config.toml
n_head = 1
vocab_size = 31805
positions = "rope"
init = "normal"
optimizer = "soap_variant"
schedule = "wsd"
decay_fraction = 1.0
doc_mask = false
Each number is 128 + 24 x the weight over the matrix's rms, rounded and kept within 0 to 255. Layers, rows and columns count from 0. Numbers have three digits each.

# gate: layer 9 MLP gate, 192x64, rms 0.233, rows 80-146, columns 0-63
# up: layer 9 MLP up, 192x64, rms 0.223, rows 80-146, columns 0-63
# down: layer 9 MLP down (transposed), 192x64, rms 0.196, rows 80-145, columns 0-63
gate80:122085210107126174160141103130104109120131127104102090052091095134120129154095167112116126117112132119112155090109144118134146153107102186130172164181126130099128096092183117107116148101106135
up80:148103171091119130138103084090123123107124107152106133147107138143086127131133183142096124110121146150122113121120068118173129136156118140139168130139126079144119124082161146137101110154116099
down80:120177101147182110110149161115128107117161148121106156096132117123129151099140128159181108127116123142132135167117140127124156101136125121122112073078135087111181144154118138126164100080141132
gate81:141160146146083118157108137134117156105117125138100132086160125080144149136092132099096129138142138142138112094144127173115103117109134132130152139162118098113120122150153059128115091115130124
up81:112109121116128131179116123171102122127152120100128115178136124149107153136113136148080097110135109137152137126099101132104090123136094126097124176129144121091139132133101098129151095145150135
down81:130165153149120159108136148091145150114123109131111111106155127123172125082121145153126098176142129122117143156124122108163115127177134148108128138113132134156096111104126150133111150108105166
gate82:129099145133144139111146112167099128136157110106165130179139114149184117132143145148160110117146129107165151114100123130132130144135147150177139096114106068133111136133140112133100152117090115
up82:137117124139112146116177138163138088169118138128122122147167122156133120140154127162151126147115146148164132097107130138099085135136132145125147086129126114158124090133118106158145139136115131
down82:120142107108136091144139136106113148124150156109154118109111109134136119133124167095118136100119104123093106128102147165142173122115070158099121161113133136085123156134150139124145121140155142
gate83:150113121123114116155091136115114155077088114139145105123137130092084133141127108159141182090181141098101138133131164114138142127098068123110134191121147098102169093119153102165121114084096139
up83:132164088081116069113096124091160115161134123125118160139174120123126123142141159129164160100048105080156171121117148112124147145142182147152127121083134141098098186135155118106156158103156106
down83:131122134036108119143096109106124147156123133114105134161070137139115113118161110160118166093123164138120103143126155077093128153122110143139109136119176114146109128130177107127128115116127125
gate84:135108121154151130121149108124144110131151108137117115155117112116125135088153128109146175137101132139186074099101152151145148097143086127137130124106138129111140126126112123169106155118142151
up84:103130125121108164120134114110128133117127111113098107111146121138133151136120140099127110095134145155146130136184077092124144113132126119138153119116159104164099093146151128100134115141124135
down84:138111110165148083130108120102100129101137103110129105149095153112131101102122092135119139148139148149130128128097183172149113092163102146132111091122128103114104150114106142164121145113091131
gate85:137149118154153119148117141141172104151141147084114049095157160081107142134106109083065123117137091050137092154130134146139119106135117144112093124140125101100168132121153136167094130130154125
up85:078095112117088134139150106115125096112119143116085138143131148148111122147096154088144121152111149133130086146088127142112125118126159141114149111154114166122149140113117111121144138167166126
down85:097113159125087159126154102122139150167140088128145099137122141159130129147118123091123152132116133110104155157137165153147127090131126133107130122158173149154108114105122135151127136139147067
gate86:135116169130101136150136166140137153150172143111171121095134151110110100112173114118124143109127155109112105054167124113133109167139131145103102122151149103122128132161149140118103145082137134
up86:124120139118115126135104140123155102146139139105108119131125157136116119104146157143143117137140109084143083066168107151111101175128117131113090155153165098113103104142116108115118117126164112
down86:095151151174120103139114114149108140128146115169158098143121124130121137131154123122124096124079102165134134108130139134122116112133101115135116110118140127139135136118154137171122094154088157
gate87:170131171129142137180178149142163155140134137125162173164163102102124136124132113156122166153156118125150107123101146144135157109110098081107156122128127131164130113116145136098126083141140133
up87:133121137089093135111087149151134117182107114114161103140155113152186103116143121176153163130111085107134158133136115069117128110130158099118167108140118103140153135151123126132137122148159145
down87:134104138202062119127089119161121077138199090085147076141126174146138138135118093129131147176126140099121138119142126125155124106124162091126125129098103100118147113145130114097123115117104133
gate88:098093124109158127124141105135125082120141128094139123110135141128092120120137135116126153111134135103143094144109135102124158121134084105108162153107119154123136136122082161080089165144139107
up88:175120154132109148127129193132124091149137162057122102100086150183088141110130162130061136127151154099124125059097103128133090093057099140066114135113173118077139104133122102071119102147111132
down88:144157180116126153127132170128112110149134154126120126087132161148136083099132241167071115106174095084120140097112082141151121139069092140091135112108142136111149112142124126116113142161146109
gate89:096168176106152118149148108112134114142130117146126174180096116102135110121135136109160090134108110138107113168106145135158155149164149073149104136144132141122149134105146096127078110113136135
up89:142174161107130140167092172119129124115153123179155129116148069133123138138107128124080155132119107124118125108115084146115123158148117097135108142114131157159128133109127141113111122139104137
down89:117121138120105142096147146128074163107167112119131109132159122118154106172134114095133136123152084149119125118111160138114118163092095150177091145114138091155098167127113147112147135152099120
gate90:148119144114136109159141123103137088164130081132120141146116117146124132140148139123126194137121139087120146136087117118118123157112097164098181105109156098145132171133136107103156116117160114
up90:116129096102128166139149184139120142147153128157152191118117142137131131135116070128134111122130123137149153128128111081092128127136143098155115149119119087155148152134116142145117173130131120
down90:125098130129104097109072104110115110110092112117140132115136142134117092156126108094089095123127131098137111114102148122125168128151129117080149181155132118146115152103156106174135191142115103
gate91:162120156124157155156138117116122104108144142127171092119134134097127135159108122111141121119112174157107132162151142115104155120131084152137095141138104100185116124132111147117152143108146147
up91:074152109132119138181125086124087153128138100112152103151086116146112119134154183149157138109152132132159140174129138135158105120142124136121139144146146121120131118139131095115151157141137123
down91:165153134106101105112111148112152100091119131102080124144150171119093124159130082131082109145097125112117118110067140135098132116151115111123104135136142091141115121140141131131136130135089125
gate92:113085131090150145121148133114095124083148138115136127147075162170172115139131148126098096152148094090168113128094135100122095101142131143108132108162129133093151143159139131139113104175157096
up92:176147148133160101166112129141115104129130126119139119091125156085102129111101181121107159150112096085105122126080138150120102129099073169132094123123155102141106118123152098112123088132217130
down92:164098139102156149151154146105151098131084145114099099107155138113113112107142141068138139105167159083093117136126130106131173161136050132111149136139153133163096114128146125152126119102145132
gate93:124078129156174097169143102116143126137121101086099134126098139125129082131119143125128148138105136106131135150117139118139107078143134086103119125184155131099153122144091140124061143135153144
up93:174158152125165176157151104139129120171137093146116115092127130150109080130116142093142100149077129130098100149132141093187124139119147153138174092138142120144120089146107114158116083139159126
down93:132142130120152158125135073133140122166195135118098140127093165152102101130110116095111125180099119127103087145146132106121140166153165132106127132136160116133147048159121113130123144145142166
gate94:143122125111130104128106165127120110159140125114124172123128130129148087114106093131167129131136118106142123105146126148161092136131158093124163123161124114075126133139133082131110109116156145
up94:106134149114121096100133134137153137152148124109114144095142111148143155187137130170097109155133135081111105127147138107140099122101134158144141093116133125148105138112137129122100118130108082
down94:143148127128181128137151101084119093115165126147117110140176133127102134111151091130152138130104132122130097128134132128118106096118120138163141130112148121140125123143112117136117114120126121
gate95:129142150102187134127169145115113180148150110136115129156130162116078144159134113096141118121117108095138140183127101116134153141160109128151099108124152158147134107120182167124103119155137136
up95:086136084139086125120130131089119122146128122126154144132124136092109128108120150116129125204115146118130130134128130140145099147143161140128151108096144114156109163126091140086115156075135153
down95:155112142115124112093052122111134078083125130177130122143099122099117144114145093106145077106158132140114136107141145125138129137139175124135159118120135113142137149166119142102158155119121115
gate96:196114183139144139127085148085107120121087139156134106153153117184097135151152152114159135138100140128160117093131121152132145149185152161106152113120150143111109151115183111086143176149153185
up96:124131166092147144106130172144135100090133091155150155099099123103134136105109122144122134098126156094090134130092107098172151157120154139100131123149145147141117076133141077106110099140105142
down96:123115152178121139141126158078074155176100126113152123146146149154109102159122075140120107165136139152112151115146152154117146163114107151131102080135139144107126155137137113140150167143146120
gate97:143115127170127119141131140136117149186136115152149159150153119155139112153147125138163133126124126094155139132129111142135148119126108118146139133133169111166122081142125139129091129110135133
up97:154120137138134131120128129153110128119143111122159109128126166110150123109125154122116100117140101157143145167143129102124124131135118132114161159142122108116132158122131153123139131117164129
down97:126133119135154107139154141118138109131142160139118146162119147109127127125153093132129102136120118128121077147147129115138122135099138129126127095101146107126136170112120122180118130127102143
gate98:139139150097112145184132130111135134106151110121163104141096118143159137142096099119172119123105150095137093141117119074134117075104058137110148148124124143107095136146145101120087149150167132
up98:142166146143129140156130148128151110134131162092100121129128146137111162111105096161149089098117114101178101162110115142147106092142147126107161107129140108118112151145131140124088114116136083
down98:135110083121129166115136122140127092132120094143095109123143118115185127170135145109114095129147100114124161134124138099134162122073087136174137121105131127110096162128132178122125174151108129
gate99:113131149134136127074149113136143144164131146125170169156092122144087137106099143127156103144132116116146148132085176149102095107148127108113107154126130073163119195115108083140120126163133145
up99:134146126138124096124201145150182139113152101143134186150151081086122150145161114110180170150134143127128137174110119122157118155156100134128139156078141122188121135088099137157121172114152147
down99:163121130093123120136147106101181140120110131139117133167105136132118101150115101106119192125137163092107113149149149121172107165126144118107110151164151111194043138104114145161121197127140154
gate100:107144150148096115122142128123115142107132126127138135138110092153108117109148125123152115147111130159151149105115151126125131147145127070094139171151147113130165166173115080150133128125093152
up100:192133141121146123147090126127096116120135110126105131153130126120162104165122115119170124135112129119169112139172148119139097131162148179148169102108096109121102123129153083101157107104106161
down100:143105173109142102142104157159091161111120130170149143179111118118099147115119152122162142135106111155154118147117136147141115120146132116151177112132147067128142116149125117095145079135116164
gate101:123122143109128143138136168131097130154143093116099144095135140144122151154088125102080096088115153116125131141172086121157104131114120133146105136162153096121136133162121094131090109093125081
up101:147136119145127125146088123131156097098121137141104137136149077108204147128113137151135159113112113138123145118157178155132145165126112163157129107094076079111142150103125136137120129165126097
down101:094162135147152129142085102109130161121073130094142154154097120120123109103098133171140123134154150139111092097129168138137115083118167108126140139134146112167100119121106069127105118107118119
gate102:079123146121125095131145081161120177137113102182117131114116179142149120161134129107158118118161164140106129134121155092120118125109110130151125104163126119126157118101135087157121099159140147
up102:118122134128156113172130087128146165098118105178070124124161141137126125123153139110144104097163156110130136128117118121110153133124156135135122085148122147128153077097146116150126091166151153
down102:164123127117120153105120158126140091137161164097194132155107135156137148107104144150108163159098136129187107137136113143133145158122142130114128147095150141106125118154135131130134146126131108
gate103:101124130098133159110093127138108144117079108160105124110158101090116101103117150114098149135111112155089143119136128104150134134126063062129109147121112118098132141105121117108138137075099144
up103:155122124159114132089142143139186141117130139166116134124118140146149123062125143099165139113146171096108145123119129133139109087102108122176105141138123106111104118148132115140154151130126170
down103:105152150148128119115171161156113151182130144115142112163170149142126122123154160102119133095126105137084106113176123141139114093145158144130144099155133170145103113162104077167123158118099120
gate104:104118150134157180164102134100114147127127100114160158100122080120107086154110153179164123118111128138179087089166097115142130087135121154174125119135130105168145178119092112110097177125116154
up104:154164111180095073113113139119107116105125136148143144177179147122113139059148117152120133160111101106126148089099165143107070156126112140097135136138148119100137094157133119136146145157099159
down104:130113168155119134149096135148146159124109123136137107121115095136086147113142159148180161146151124134166114138145095156128133097121157078160161131130136090127155116130101080171155130115131087
gate105:128093122158145171083150136140095181135097142122179159157095139131115192120145118084073110141157116113122143099149109090098085175115149164104135119178111132130152141148134100122141103147128147
up105:089118125094133126072137166143140143128140120104114170134119117170120152147158155128127121079130158113110164189079111104115113092117133152118153153163146116147135124130137123128161111184100134
down105:148139145138151152157167125143128115121112122133118173151135139118149103083143125121110144091182096121110108155129105129076110155121134166083147140162127118135118117129122122107117133109104124
gate106:161146150130142148141120145044100124148120150126115116151103105141111143130157145157164179143105113118131167116145171109136123132133089137113106178142112121117117095146114145120088128103076165
up106:113136128136124139130108138123143130135144122125145103085089126129151102158096104121139134157118135122146138141099157129116130137116088117090164140119114141148134112101113126148149189149157141
down106:166136141160180137137151125124124111112122101137179133120121167098098149136112148125135129108150110155138120128079146144147114132108119090125141138144144137114172133128171153101159149157121145
gate107:144123099115090182171142121124139077125118108151132093150135132157091114103143134122124152121146103119100172124113138137112112111151112169137119145120157093139088095109118138111106164134134128
up107:119107096147146131121141096155118145118131126124116147161093145115151116107139122079115124111153087125092103104116148122099106120089142136121123108138134104128106178103128076122151138127145086
down107:124102154150126084096107131125140125104152116133138144073177119137111117154132130129101129113159128119091121153118177137111130130132094120124126180151123140155097156131134165130101094140093164
gate108:104105144108117160117137143099104140101106124086180126118110144080120111080091122110097110125115130126130145105122080115097106109165123096151095105120126122127150138156116068106138161128155072
up108:114108129114108077148105108126140123145149153143062109151156132143122092141152112104141150121128144110144139168109153155139136143105116112098178120105100125129146133142112155133144112126124139
down108:117082131166146149116102148102110105121121139139157129113080127098134103115101103121147111109107153145153146085121095133101116129121101103166126139146115150115131173141143094124148124125163152
gate109:114115160127151169122142130121098107148121124132142130100124117137102141108109146119095121108100163131111097144114137084140164178123106132150148142124073147115118182137129134106104158057087120
up109:169156126130124141082134129167122144151127160127139155136145159150118151129110107125074099179163167122141169127146120140116142200125075126093095143087109111127127107125127131120119133116101104
down109:161164149115163153135091167138116134182093120130112100123124141075096133138108181166101122114151119167145104146151108092143089167093133150174107119121083159129108140130116127126168128112141121
gate110:133138156116101111129124125080153126091126109108127129143164125119119097111127115106135089107169129150159136142153142164181062190113178067117104184123139100096166143169127084100107157155157108
up110:154164131100129086113152169139106103126148086096113123111150151091137133114119108134156090105159133136148147146105067150137112107124138140147133133087192066088151165123132126159194121169110179
down110:148148113146135156108121138119115120158165148076148141105144144156189098119175081105103171090157130175146174155147132146161134135155134121130093117140183139164161149091131084165116093133110156
gate111:118143138140063119109109105115139144101113116129104123093162075076116152136133108156121106117137147145179129124177148094107157112143103120096146115115112131125137140159120082143138158119089112
up111:110169101103163162128130109138103147139122113100093149127158146110124130137157156083163149074124173137164149119122137152166144138112154159122175208124107120128142167178121127103142147148085171
down111:127148122122150146122112097171120155181156130059087164169119125120070154157130155120169125138098132108163131139137152115109094115181138138143172183131146153155094141128155117092136097145103150
gate112:117142165124169136152179109122153095163113095130111134111133119141145139140088131156100119169152131148163108148110121143165145117206134131132127150097137116091128135130126152095101139136118154
up112:107080102126110129166069094095057101117138188129114106139091120108130136109123148089085160123151123119108130108163089129136137078110100141088083190130167095138104126122121133105141149123175094
down112:090135096179104127174104143129121093106151094127146120138108173121113154083139183137174121116097094124115120115154115120169104106182152160099073126146161109120158129116111121078104127095144069
gate113:090132111135114160129126140118111168114109145109190122133145112130083115125159090129148139096122172122090125128103111108076167125094166118110163142149107157081154135150113107131155128157071142
up113:132115163122122127135115123092119098162061125114141134087117116109124115150102125131156121139136113112155105120107104158195135121097091161122092146102155146165125128105157125112126128088156094
down113:139143097073128136112130138149157182127158117124099144140121152184106162128108171123127116186118109127129119116131158095158105129167090131116126173123148137156072145129116120149120167154142104
gate114:123099141133110116161119118113145140108127100175160156105137126157146118141103146149117131110139134105153094112107114142109128161148126099131144162122114150111124113120070080159118112117157132
up114:084134148133116124149123121121116091132140098103118122136109172141128113121134142136148104144179106142152116106137089131138109147106139110084103080099134101132113114127095101086098143115104113
down114:134080116178113085116143142098112129125116147119123111124168121130122124126166146121179108096107144134153172136135149155104103099119108124138143115119101141157149145110136112105134111174132177
gate115:121051141093118124107166123125164118117165166083128164115138091163146088116122131124138087103148156088115163127110125114116098116111116106127149106132109166129138118152158114156127136111114100
up115:106147105086137151146115115080074141110152096137103102138150185137171103113143077121105080118124123098166096134134139141144098126100120105155126126097170155138136143141113153093161089128102087
down115:144193095131129132152101118131086058131091117164110108171133129099130139149103132145111167134147148096168139148131088154111153146124111120103121149098175137136147147102127091135160146111163091
gate116:110103079140127134139113123092140144148144101153088109131169123131066102160104097046173207158069128177101151123154156109088138087156114139123099113123136139139125081084159142089132137092138154
up116:079149117120111134133133104153149149162128137134084111147090119084076114127191124128169129142118098129136154212122145127179152120177135087128136160153165139140149169146153128120102118084073076
down116:102154132111129144136180120065120077171129090134105161133112113138159112164131085124121121172126127115131123148102147095152178147103111131161121151103110084083146198101166158103109169123138108
gate117:144086177111140137151145119145119110134120179164115098108169073173148147143130127145135152108169107123133134127144137101106113145112128136132122118155154147105093118098125126116137129103163123
up117:106108126149152135118133122138139126117128118110121115090115120137124102124109159144148109139141140128127130134131114149128139132148137161134078145117117132084102136127138167081089140154100102
down117:097094136133138106182114175133121174120131139138153117122135129125130120127158141103176146102074131153112142075129133163095127136140103173151092152104097130147142128134110104079113095148121143
gate118:148146143117112106135152124115144141134124152150168153133111114143159132123110138113115148135130105136097100140129136125124099130105151112169100084147138125125071137128134088152169126097175111
up118:139145141148092143146101136111135098147095118107120127121148123074155113136127148093132105146109092162121099123086141133115119159125131143152123140119144086135160152092116138137159093112135099
down118:131132116184117134137134185109100148122140106109126153126150100123100118136131137078164135140098123140133137148155107130086091143130123142152126139129106126126154114095099134142064097133106121
gate119:144156122163130128128123108103106150121133135173086119133092143152141106125120109131144132106141128126124080157132119121103128124091129127093119156124187071117096138138124085135189133107139159
up119:141124130147146150094138178088094157127117116117134135120098169142114135107171126153152087131144127084153086103132163133169094125151101111095159119140177156116133115141100142108090146135098119
down119:183154103128163150126146182085115106118103130154128130164128175094102119141135113131150087108121120123150125118138184101123098151111145130105164093148195119099114110149108126117137125179133165
gate120:099091114140166103114114101114128179145128135123153133141108144128109131142132114138107144150137141123129149126125166088107119115167082120124130115125153101124151201100122107153118122126091115
up120:147148140125089138132141131116089112129169156107103149090182130080091104101111131123145132146121119143129109124189186174142109109133132133134135184125124139073150077212137176103122146117184136
down120:098161129095129127128149097103106114142151153164128137096137118115096109130127124118126175149166136149164097143147171107160149150093124105105113159098104099053148108210144125103108110132161143
gate121:163155139119159126118156112093131108172122154139114165114087117090107107089116112149115159165124128097117134094089159118118115156161117135134158087135154105095097161137125123137134177096126098
up121:106132105142169126142126110112142150144131082064165143092129173111107127122132078136112174139120116162148127111125101106151132107105117150130152154075165119128165146136085146122107141112127155
down121:103130074120092134133138148171099132147157121097131101136129097155181130119150131114113178118147129092128102167161106121140152097100107143161137156095122173133146135075109141121163137116137147
gate122:107154160091159145155089088140131110131142124099118136128150121137151116144121170115109159153146090129145185152101143135162122153116118133103114159159125155090143099170156153102094126123133173
up122:111146152154118127141151104109165131111135106128147144095145104108140153105154120132115177113148098134100174129168082147114134121140104162135136167136131143130107125130156126092127135161112155
down122:090130152134156136101090158109126140103112134147137131142150124105075153146163174136173155147121111137141162131179139084125160112094132125146138116097119137129141097106102118146129083117141124
gate123:130127137147136163142146164132162131177107094139144156146149145123072136131155082111138144185187116130142114083126115159121123104134107111129111137087161079162088141140077129149115116124132156
up123:122156136132149162164158129147124112169151158104132165137131152102112088112119136115165111143159120097157119119102145125148148136108143105073120127156206147147116134145162107152164103119144162
down123:064148109111137153150180149104129116178146126100128156128120151130141106150138140095127154163186109094133095096095106126134168149111131122136129144068162074112142130141163145116153118104148129
gate124:126130122137127114117132123100130098117114142148156130117096093130133114125129127138160105120088134121145134160152121133085124164107148138139132126069132125124130171121115087138138118137134156
up124:107119193142140138148131103142130124104110088110103154132124135105163097115114142138139087145143153159107080104114126115156129121128142138152146127148158121105131108130128073122160143125123121
down124:125124124139148140127155135131150136126149159130181128170114125121129123121110115120136108156098154110143083126152123124145128168149123149149157128133146116103172135114109043109167129136122132
gate125:152108169118125155160162091098135172141119144116160162130186113124145152159126147155129142114163147068123106077168176075163108151106109159149167093151162172139127111181168122174111160135116097
up125:122131139110094151103114120138120132126148152153184109138171113125079103143179116136122081131136117124126139110135181119127149144137159126124137090159128164139128143107145144159149116142101137
down125:136158087140089141166157115171120139114120134114105142123124118133102135175102158153152182141086126099108134141109127125136127155202108086151127146113111120101147174120139088130137121138151097
gate126:106072138109173177142148166106092146106132133113147111077107123126093110145145084111181126124139178106097107126136118110137163118097139107161121114146120108161117150130140140127097167079113158
up126:151142144123084107110112138118108165131112136148105137169140116141134139177114156123099140114147090139134114136121120161134079145146119169122120129118080107083097109110132129123148111162150117
down126:138135170097107093073141103142153171118143123125111102152098093099090138158121122133143116104117109147168112111114143104086129123127105089104103159109131113155136121126151093115128148121123108
gate127:137144098132152134133153113123164133076130125159091106153149086134144104100179159083114162077134145110114164153211147085109184081178090131156111080113099118092114139108149153114092140094125114
up127:111114143156128114159129190105158121113185138133117110132119118123114110117182114154153186092133126129167107126119119107154069136102069118097047108132141135151113102140179086104080052120130122
down127:124149104120124147117162130147109106139144166115125110116142113164212064131125113101080130127161126114100129152106166093105172105101079145139145159095117068144094137090143160133135147117104121
gate128:089114142116162197136175123085103124150115113150200138150135168143081134127134088103116126152161175168099184130082146087125150123125093116126123124122125146179158136129144145081130177154143160
up128:115123124129111105066149089145110157137113138106081200117087122114093106179115149150114145133136116105120106147066134157141116120089140143106153145127087155099087118127151096145158097141119074
down128:123106108117155117053144100079086147142140149101102137147070108111149115168168143094140106117141117104108130187108194075105124099114127138101146139129127126187134127092102155147147167142098114
gate129:169133128108135138128149154132171114133139153126136134112152137125171148106092123156115169149130116110147113117110171110145108143117059134133119095085122107152103151116133156142105131127189145
up129:159109125123139141084125166166152109137140147127129137175141108123134129143120120142105126124127132118119148115115133110140149134103060123120138144141125168109098142124134133133133130108137097
down129:068169093135103158138143120124100156128140126141119149109141139154158137088127120149135061119093144099141142150134112151127127120129124100153136132137109133145142102132132132102125128155136118
gate130:142085119139155154142171097145152140127153097104135121126124133139104123150160095121127160160113107112130163168087125132080147108092115107138141111130118115156088122112141134173145091111129107
up130:106079162161187122151140128114155121125153098091148164158116112161102106121133110148148141111141159135100144145143098138114146168141118163140137122130075137116129113141100099118120127128141087
down130:164118152126166131103137140111085124131127128165143142109128136115137098122134097112127146089143118127109147135104164104125110107143127150106124119147148123171086157119121181108139114125131134
gate131:126101119107144131109139140118131156160127100127135119097151124141123081162121057106165155125122099051088137153113161092156081131149118117129152088167123106186140155098084134142115116152135162
up131:145161119177142068193118143124146128117084137112106088126125108137137096131147108120153152118107136151170155125206097100133142123131140131139148105155140116111141105158171085171142148146160154
down131:155157146094165147134118135114108115126187139126116188144166140137146103118122090155096136142138140135151097123155130116140166141095151093101153123122131126107139080176150112155156133097131122
gate132:135142134168172119153142081109096157089111094135135142131165111095111125061109134125131189138140179136094090103140152120116132110138101125131097125119136123121185112124124118127110112135164132
up132:122120126114108157102144135119099140121134138135128043075111154127108112138113128090058079113146108109089122115130133143140153078104081101119092139125114109119151114138128140147111123145151123
down132:106136114184177136159180104081169111125113103117121100092145135068122120107131133124155109140181137137124121098154166151105097125136121142131122127140135153110095146157123091111109158137121162
gate133:139115145117145118110136124122156139145127133137104156083113088160160127122149111111116118146117097098127122136144124109123116120123098132131140110123128110101109123104109094152124134123135131
up133:152135152124088111133171159137123134194150100091187144129117138128076139153146133139132166125136152121117133129110172150173153119126098130118141105124146110137145158136155175125111162113093145
down133:120082130081143144135169176115152129174143116115149178100129079138118089155135121104120162106160092129151124147092164119106146126129106103084147119115148115129158139114142126133100135121099133
gate134:082115145145161152143109106114115122140121095124131135107109124126107137130107138131121146108121131105114138138145124109101157109181120126104091154138144105133155160111108114146093150096174155
up134:153146112145101113105085088133138116116091117181100137158125135152120120154126115140094122136136086110161126092138116153141124131110138100133132137081112123126095111152120131136121125106154156
down134:148188121108120126136168140135074102142131129124133086131151146112151159129188147163133142130146142151105150119145133095127132154115144136123170148122121128158116132114141133153139130083154110
gate135:163084161106146160115104171153150132120145115114144093140130090115106155149109117105154105120148085119118124117145153152131120165124095136105141114149125116138152118113183123129180109103116136
up135:124080114092186175146128101171136119097181115114117144153125113163107113103131164116171136074111132141079181141092137107086157138134125110116107134142115204124135090109143147102117137118130180
down135:103159115119134115168139091119158147148173125101137144123145184180141124089126147155129153135094202103094116145117125123136105135174136099142076166141152167114149122080123140113119127131149138
gate136:141105108119098163137119120105114130113121110122124107128123099111109164173153124112153188099129093110143141159152190115148121176090102163131141158116161158148087135131119138150131138110141110
up136:113132112159115152118188141122078151109123081133123118118089132076137122148078089109131083113133122133126150175142125101102107124133127116172096119144116144146115073149094122108130136151124116
down136:088157149172139117155137113123153121117116109101182111096150166153167124126133139135097110176149112110093116108088129122111158121184125117120139154146128090122147145127120131126129105107105113
gate137:150133156119076148120107152114125104136122118131139124146114096146155140120164145130117085135113100134158119125127102150160105158148130135104148161114171117163103141118135112117131122097060158
up137:161132125154118095124108127152135099137140157120143085157108118129094124109098145137088162106112130146094159105112124147153093121144122150112142122129076115085112135123111108114136114124149118
down137:094112087137181098127121088131129160133139112127097099109150131102099102141109115099104147123149144132113143133129122108120135085112118130131088104153084169069121153132119113189133165108169105
gate138:161154125120161132128147124151128116138139158132093131127135148127153068122074116089161153128111171138146091145137129131113129133124118132184121124133091088148131135109137115142095170088164117
up138:148165127122087090131118145088134104151142138153140121115110123139121113147092119094134139123118137161114116155137142128162114145081134111080122140161131139122122111152094157119123158137168114
down138:085110136166172112148101138130128143114141113110184096133121149135156148118147119123108131113115113123127116131137138130107121107123105125175117117127107133146112142078141076110107114124077122
gate139:136177117125171086126132113108127139169133103147113123145109090145184129118146137118137107139159115149141133200183165145127125136160134113147155171114114094118083133132144176134145147118132117
up139:134070135101109143110131149122118103130135131145109148156096151103086091082119111148161108175171167115119134129122099106141120154158108107157079149090103155151125167127163146115142164142107148
down139:128126166090115094114145156175140186142102159149066135135161157096144111093105129149151164116165151140072118086100109151132117116095179136152089132137159162111131143136123099079117112126105129
gate140:123130124157165151113120141134156137139094163110083081149146119123120150086121112093107092100116136168103127131150168166114112171141063123088140179123149124084102148145134122148144107127129118
up140:140150144125155158116135128101103138131081102116109116110142130104156160120145106129147138082082120131147103137191163113178171115145170139107116147175099118117091153102156150113112154113081061
down140:111102150119151125123106086110109140112095167154118081127115113116118121186142071093130109138110069140172143127177132122144182092109162137098126096134128140114094094144133162103122120132095085
gate141:182165145127074154082134161097105118074113166133117093107098141136135100128119120117113137113117090114146116116138126122096129104107101089125122114101108142124080116113143084135149109147093150
up141:120099131124102097100152181165136169143115099119124121115124150088128129145137112144159148139147149120086144130128128113135108113125144110118130131126141142107101131151156118083130124151118145
down141:118110157135141109137150107152117122122105146110128118127137124102141160139121127094108144126076116145171091112112096149132136120159143136132154138100110101097153077126152119119153109116155109
gate142:116109141132110075142147097095123112115142112154119113084163091094160121128135157143128120128159137160107136147181133115150120158139130123162153144136115129120098117109137097103112166143103121
up142:152117128127132149129083169114120093098088102128125105160160169119166149124103089107113155139140112126155126102138113090094109104123126096134163123131099136138132155139133154112154158169149144
down142:148127122148137137117089142144123141120118168139175115177087156124114128125156079134136151117135093132121137124104113160091124121159159140097123097126154152142156130120122124157131091123161141
gate143:123078160146097114117176166162132131109132163133113133094082115113123122111168141115121129124097104096147167116117110139128157146102119143114097145134165094178109138112139108087094136135119097
up143:133132113112100121138089145108093158086150181148128116126108163122103116138097139107109110125101125100098117107115139066140114100120145134116123136162117130136164146109116127097114110115093111
down143:122138144110143109106047149093145132123134150110176132134120140141131152147135128128143130150141155165155106107119130131104134104159117093132156128097141120096113108105142137183133140114098150
gate144:077116127104102154115113139175142153135134150115100106144179126088099160115151109139130092123131129133119134153110175085141127128119115132114155155167132106100143124099105091098112143082096132
up144:108140185174098132075099123156171107101137138132138150125182148142147140102133100163100191143164165132105145102142144128138160113157123145138146093108128108096143125128091123169119128147121142
down144:154151124162109107162144119148124155105129121133135167125106125116170165125087147137091200163148102109118104124132135114151103119142141123162148109172116185136146076100078126135124130093147156
gate145:097144102147138130122136121095129140154119108164119135152125117110120103155133131109122090081143145135139119111178135102102117147132124082127157146113134152085145155136080148106134166111136125
up145:161128166181163135137111147166181082144141155118134138163125148174143134144147152133119178097125134111141134084152110119154107127125112129135131138125119103115109140119140145107112145116088155
down145:157092138111142125099105154172112145158158101118082111154157145161148073117176173148116136091174124111136146105138082110124144120147106151094125108158101134133110119136136153144113128104123154
gate146:152134123127102132151122140121141145132151095117107142139124088136132133130162138137151151128130125106151081158129132115159143120081121135119185099104161136120137118107107107139121113134134149
up146:144158117155128181124129117159083159147141168089090164148115088136110119104111102098153099160128137167147102124137139141136112132154119121146138130116085142110122145161142105133139138086156127